Weights of a small GPT-style language model, trained from scratch on English Wikipedia.
Size: width 224, MLP 768 GELU, vocabulary 8192.
Each number is 500 + 50 x the weight over its row's rms, rounded and kept within 0 to 999. Layers, rows and columns count from 0. Numbers have three digits each. The size before them is the row's rms in percent of the matrix's.

# layer 2 attention query, 320x224, rms 0.122, rows 34-43,98-107,162-170,226-234,289-298, columns 0-111
083:543403588524546466415455452471545487481527505442516512563367541495438469567526541389508539479492491554549528494579457498524558494459573534541426470417513434499462537543558489559403495397525517576530503500551522404518488549554496510494543576510407531572565555559559497412535467501458527531464522399539487474463503546496516611558443475490
089:484592440479520484477581525485481475520478422504593517533489470539511517442494504536483506542544545542572517430528374499528536493484388574483533468549506503503436532468628524531471534429416485503551495523451440528406488501419448508501530419487575422472473470495508472596517383577532595473509475552490555445467503518484487583455504475474
077:534462484490479544579371487503527479533421486479535467533473539473480427542509514506459449519480430504530503525641504510512560490451504463559571580518398436513434539527512537463577492523605466458517538486454484542450496432444513483478499556518566555530444491485460503445552559550507475436569497499456554402537500476466456578408588515485
091:539534519522517466470582587475484450540453592500456488468473542537434454561517531510501487504562551522615481474511597490542413430478443581449436451487549580485495471433502508542449409544434473507474489531550405585531488501502498529510461466529510478524499537514550547468516541480386490453575464565418474344483445448522506498496514515466
088:477453515540558558483525485602487495493514403501568509398541525471460575498447502489582470580589516516526456521412413505477549499498498583544553508499478479428447533534542495545484503512393524524622447456518538444449549469543505540486578488471458479497472515536476519581435396469473422502554472411491541537458494541506499528567465546485
086:467547617480511519588450572574491451568464441467483515484549521515581388486511521545454497471416609506463523474551466485493506531554480570520523442511540489477561605520526545525554502528562458482498426507471559499466503413543489497491443446478564527490450563498578490464454454510491418451576474530417484491561518480465436563525461491474
087:460359527501515544511557563506467416496509520478548484498421473533542502525531502473541513461588447527453530460461403504471481450377528568516457527482548441506489483510489477512555449506527421501509528479482429570480502473510495512505576538485474555505551425495392498476513472543553563518506551526468549489448467573551451499506555479519
099:524550531558485493541576455467558475526481522568588485472552493504575472524620484438468517518549550468438519472459301491545438442549448590564415609583573506535461427489457462512467530452429526529525479538503469504503498599500497425459471487487514455501504495557502509469512405532462555566520521456500480597443441570508492514592564445420
089:455523516494456512496406510482544524525444578478568468445632558550484469466540498481470528499591426508439510480416545547474541482562473592580434457563474491520531570446523504532501435526528479520489432514491501518502534550481493448546414487515479480439558457562457510462499457491478483502426480395485465443530600476511662448507486493337
100:568418609459502590450438537486582526522480537476542478558455500498496553520497461467503419476441437478492480481515499470519475478452522501527510553596471343496519454572401518507448603458526487511527558423484543499449558568505509489540513582538604500537505488523373509448598534441523562512583464537662549414523488599520466560474539503581
085:440531509595527505512525544507482461408501515481507453485527555457532445580516514464536503487487432523448502522427497525433589419432436512600447462528573487552577508479516456444559532430525545469511529513483473488502570508592510485601472605480545503531520408576452447429494481465480437516505519468562520557456453573548462554509389540559
089:476480490450529482505530481612491414562493569488513468504473485529554555422477437560486548508455473489401477557518469487465518406496470550447494546547397447496417504512549508612467581478585529579475431505447317485464537496444537471463492516484487452511439483459533436468520541474546586471399464519617542411510454457445495553417469505438
083:498421479437504485542578515547502449424516602524458540421447466537526425494492458571469523488406432541460510524604460483449489446359514498443524491446507506529474531468521449474512435533495437486504477505506505550497554613409505546565537473465463466547539499463448574450509527516532506512500454542524589477530534564493419423580525485384
087:603575430419488484370461479565518425538505558427408454545468518520533564509453540447484525478506385523560511531565518484512515440483483513525494507426560501535420426547500466497595428602561470497429402472500384486472551529403565533449486513528456548500414557481529557519679524524589583526464493502559543513433448570549488532528434517531
076:333551469525494564547434495604519513483410445514496442454489498397459584490538491426507526552540465429488464458420443511476619513535451474582566464504443510475517505444443534513381512482499491585524526482483493623409433468562569504476522467560546432461483536450525487455454488525485472540497486384463521394491584484492518537496493472516
072:574485444444534502540580464470508498492559541498501531469434430591486578496547461525470542488520467480438554488534428525585517473554550469422521500493518424503481410514512488675490426500451493621492567499472445499469445554353505497494478485484541444465625500441532507527435548567646511507432472610489558459546549534510420484427471490435
069:582500483492446477497420559506432415535507525505553529446476492485488374446473464572490497460501499529520534475584428524459497529506501426523527515500366481511497456535430483440459446529513450531481482478526427462511554520493409511444556501449400446516439494509517546408546555596609519588422496540444660472477461506494468484479529503523
073:421481532492537458446508573523573514503517581607496446624492461617492585500399543573484537566470488525547496576504468526484453372440578465555472472484601474538584435444513508546407538516563582500454465500511519549465479508528439509505521542499466454532529472558507507521499411514558553492419516558571470512569458482489510504486422520626
067:444445564466514488480407504515508457473474573499558457541453499447445535572479482481501525438618477461481527512439461594472540507608517696531459488564436469485483475475599462532495474505489527495516447408500489535483467637531435514490454481506473522527597510469545586467462504478448403565543544457432522551445467472486556568491408499578
072:568543475490547562567584535544493462557518507439563469538493425418440564579512548477522513503498501569442523566494572467504386536547577601558515571461383490540537509486467494384567456545527459474591520543535546506524503485574472529436491612468507551468550520480577497553539526462496471453535459450480464534555388502528451517553549503496
104:440449445506512493528557538581484534461495500378524508569436508476493548507526524467540460531594357512491471566478479523478552520503454491527461530465587534509467458471391508618490432480690435550442467537559520495492541509534518583482509538477401507490563480485536415497486514504538554521412525508527540415535526486473577566508393554460
096:433536534498525471536542541460466544496485505559548539566527453485421484473543471583517506460472512487566507445348575510511520513465459425480438483488507602498500387485440501449487517518463497508480536468411521512481472435552547457557506532527460523491590472463480430489352475557521363551567501555487553445462457480461492589434562524469
100:433466571504489616492475493411536600487447507487446507479462473474529498466539490463472390462430605518446534525388523513374527549441487477559459494588598532528525501517539543487544575507492503544511490494445523555524445486487475454521502449557518497498479528489488469475500499526505460479575589530441483389526500490486531484518555487508
099:403593484456584540555517505369485483511553466531455513556463458528494448522456517515545466457541493463538524475419627526477469456494420500492526471547540455467445541523401504454457563483500568455518499494510469484511431515597594477517501521552551476562521521549473457478501475449436464496549452337494551459466559452514514535558428461496
101:422443495437524518501490515533368478469478498468498512520522456423581542478517483478506617466515500488605480543407464505489555485479473517470491563502435576488579396496543491422532407475412537530472498475500512474490467529388457538480425425413474605502527471461519535485460553567580322495506515551535578518523421591509455427436472520511
087:530503637437554499524557457560527487592506520417511481528488478470507616523538457537413548445486397552530530581432557503545505568513486450493562471475501472559530493488430482570445473446562488509533480523446478520534472559496536459459524472503440585549475484456487418542429491531453530480443331457474531511582526433509461492567554494378
098:506494616409521510554575483417487469452466529487540500525527477495489505450493488472412477533534509416531520520459453483515486524454519507488389485559500428413587490438542529412423554391515537583557509506480424656500541509535455465473496500517498487409539436531434458566419432489537432505461533487520622590521495430460547542552535478475
106:546557559495503496585443504526695572495517501602540522588531429534544532494580522534507530523432456554515490482433404502447500544558560446513526537522375523551517487452552489448497534456399539464512487459455483568459520445546548521434448485526510433480535495506437485525505461528500438558525541469454614474471396517477538507437475554471
102:490417434513485531500423557553529541515497466447561514497605495445520526498531463555517523568523482470474504499426565525569448530633579654460392484468498519547478440510526499515498455534515466537492510479460478466431491515451467515536519468418470501482501500504520510487488496485501486480480496519370486532510532544469530508506527506476
131:493514517552531494475430484503556490418474549463488511499398591423498486497492555534525473465418525531432512482497467483510486516462541477479444570505594488484456465521485497475518578537678527510571513520582469451515481506515484541543497592527402435557496492500535486509615471514557558518439517499387431456495451479540485547456408528539
109:591577413498525491512526346554418488465514513550561461507469466505589548475490468541598551545584504539604501493533466532532444404526497585483507465514352570493487409434487484451516460577523580503526352489432494507453528464480468518498536471479536497579460539476421539492447422519490567466496490510452544454452423562516556499498492526502
109:502451462425552493552572555459429530529487550519517532444494411600506496446565500493548497542482507486481523447543515505563391557561551531443482513483382543546511439492452472546383469483519395608366516524474566508493524469532509469472562515533484490456506484524424481464436628630515522472408464576442429546589545541502525447468551538412
111:461478427499541527591517609476486472382460483582415504592578489483583552496486466452526513447476599538512494463522504463496506507431489547472533499518500512503502546525548482459569544550618529542488428521494516421513479378479580532472476469495496480566484479467462523466478504449495400496544558541608508399483604479461539541504526417465
101:462420472453506502508489466493488502543517401500572468433513488520407546494466471527500465585446505444524504438415498480472508424553510568550531484536517484509431442522546533501389514515501491502507500501573538440509527584550442517461518482445446464477458535478516527421535513513594491493468568548563596568430564598512536531481438496553
096:611523452457434511584505329461455533495517504459550511495534542588529585509447502548476415482487482448545553467443544495481501466473473531588397464452482461490533420630562514518481452492497489581565437535465487447491492480471518523508520455480451474460459531536495493503467507575533569500449450512559488512475545462501460438511420452392
105:490465579427501483518460413379508500403508460525504511494604465451416452443538473555455601503589523537492517459374418499450552557535493403523495476524435589464397462515593494517474515529464564513562540493535457515514508504549477482490407533483475507458461524469446512552605464560455377465543520580544501374525528524502538496511618498460
109:516578443478471564500553633507517539445544554422423436535516506537582518465479551536487531493549563546524499578524517515503498519525540469414496586612493466458506548416514461468426629535603514485531522569498459586482498582516492511478535521522425451578477474589592456561607576509478509449506541514412432498523424484511427493522491512506
108:438433569508445542466517470500457489605508434456517477359484569509449494532561524531489482481475408498438536501419537515383513456474458600619473536568452441502528441504549515505612382480503515466426408519518523519471509490573506511516432475526494474539471464547509533460450539468530505502480551487557426497429460499503534546511490604561
090:353606520496563527492552476495525389467533461468435499523515541537475476489469493575502564467586428508454510441547386508504505493483380473477303413425507479483422476512623529546552456581516454528481469519499434496534494494508441528437579509494519543505460452426577576483504488512537477512446512519473505518533529511488527543515526469587
097:568500447493555516444413499512572573398534471503476531529448485455442529591450542438539448456511407567492505441467462513522503464465467590489379435399530484597465487483506498493565607567518483474537518497565538486568488517510516519463562503520482539511502447599507610525423451453589562586473453435439460373495438511551540526561510542499
114:553598410452501515506398478504512458439489458576504458444517462572509563448456472503544565493506605501529486525481589529515467449416473584483427559486486514504469479452433498460541578502542521514506463504471465589457478516539444529506565455486475567509436451494496532507483446521460364445498488505511478494515532511466588541520571536446
103:458497511519478541483383477432452459555567440550509482526461453487431663481529525494464566592515525545531513584284532511483479379457467481444402434460509500492539450518340524349467532560670498537492514517496438585477409477424454513591487525528439502430476484531518430472504474545533396511507480479484468510490531496554537582549513514495
120:532577328542570504527538514444448466455482488550420461475572479523512490539501484443528372498575513513491494440518614487473485429521495633530448498658608588519486506483466451476551468409447481463344494478466486487499524530473542463516518555464538493586470527508428462463375477415442497469505511542566500548461488481509456508539473481536
114:530613403553475500414481560452529433484497446531522524410538573462405452485508501464499452484606548500632494516489547540460571525419466580542552508470464538514403525428471472448566480467433545462482493470516476511441514457574513511397514450532505617422507439600439523528393452493459438492598475462465483406513517549488529481552459481596
121:616512465425514508579548558506539400685499452466398499510429510492450422507525530500518501455475491530447504492467528518486469587518517494481630540505533421462443612541571537596548385519590493520471511486529502539538468451466449535489534497488458556547453503538494482547399459488469482517454416482348459458480519488502472547544406467484
104:492540482505494562556470486496434514454512482484509497472449497481452503488514495520523537543704526515496495509504431497545515462518379505412471531438435490518436551511573462386505534532543509510527580476516441526468525502511456492489487514447510470517465487513536498458477521548622412473513554527524497452536542595525529505503601477523
116:477557441504486533526554563442543549453511569556499463474524517469574406549548509426494497428433492483342512417585414481543458464491433574473439521555522563481504507483547474582463513512409535497586586516477386486500434554522524473486549430515395482492461504540524519486508503502595508537494491520434423520461564481481645445518445454407
118:454427530453469506481487593485450522432520492520489478551614553507502377481395485491454530489505478422528490575570513534417511486523539449466558476376446456568538467470541535473596488499430523557586484509494440458450487500506506455527505499497446504505389543535529533460496505497492510526492503541398405563513552432516565457493580483491
# layer 2 attention key, 64x224, rms 0.103, rows 33-42, columns 0-111
084:515469558496487523515444551520539544512490521519401490528530438550441604532505491582444552495365478526489472502460533488458407570516622371438462477458436532464587474537542490476428502531504491535565534497535626504535538513488485483510494416477547544503530524432465520480606493545528438462538549585598509541462490393472486487587443469449
101:529553427494457515507436570592528483495471550403603569454551591418468539511558500470467484463557566405522518515591451474564494539509469541535533480511428481538498585497427439452519476495496516510423504462445449449437488533549433546558478539473553518527475465488458517474424526421517523523467534512568541487485479562514470499472472464545
110:574504567555529484484525532563588419516500581429520531560507620425503494540524501426524435489526364501495507522559455460493540569485517482585460490522461452563576489556551490538480464522500456468484464424448389413515515545533506530567544486530507532535492492558502501475537687439499606530450512473541516507462561618605442507522457421549
090:530527552506489489572565557401634505657479487455538576519511475511378615491470501482489527521453433491532476503513531514567562474543391402503511495521534466431533574464487468575508551484488517566530534552540544528537571562463468524505571509485447526405467622514492455425545468489496565512560463547521468564404533551516493559541490434502
092:448560429530536485519530517482514502545507557523628386452486468496556535445495482503533476558589410525483510520422556501589610567491536545413667400470501414448513538501508515497426514506415492497449487538384443549564463567473549492446482508504416498527486597478532524464534443559487568436485489531506406575420521541517512564456386469412
091:485482541481555494426525531535522476485466570520480530546494499513423480474548454486490430509479463534502525500537392520506430577465426498586511570460416528459470487440478484529432460533448543439560513479484446474466471596527478455457554520432530428457541443462479448425387551451587384552447524589502530456529548506492559382476546469548
104:545476619538512501545507615441507463516443528549431456444557496569553551437477426513606492553574485573510477485478519494491507508510542529459527493496565505521472449476571532535477496468515574537452545558449496473597439474449429474488484571388499499501529477467462444506514429460561444514488471505469570473540484473449435503431564493439
091:522483458525555477484422405577514461433505460458560547493576489535503496451408528398515465514519539459539537436607538488569429460431449550484538466540482564550538575497516489506490498504488440541529521475490465451561500512472471441437596429465475468459436423588543481520516490505520486410450573517369442459470521517448523447483419489603
096:529470537418403583555547578612526540420554506531461459507456509429538511510369512484518457539456377505555510503507540496512527461612487472573481564541387537422496539493489427587513446482355458431464475467447463430422508509514527501464465488561553493572547516518464526502504576485513515449462518417588489505509548506519476441486426504590
100:490524472492444540608492439510445497404540484534473569576432454451509434617490482433489410423538472437507404521589552545542470537500423414519528477535487517569430487521563576480422527579422525474501456541551448502450483473493466531542450555457492497552479545405452561499534466545470505615483489584504515497521606516403585520484371520518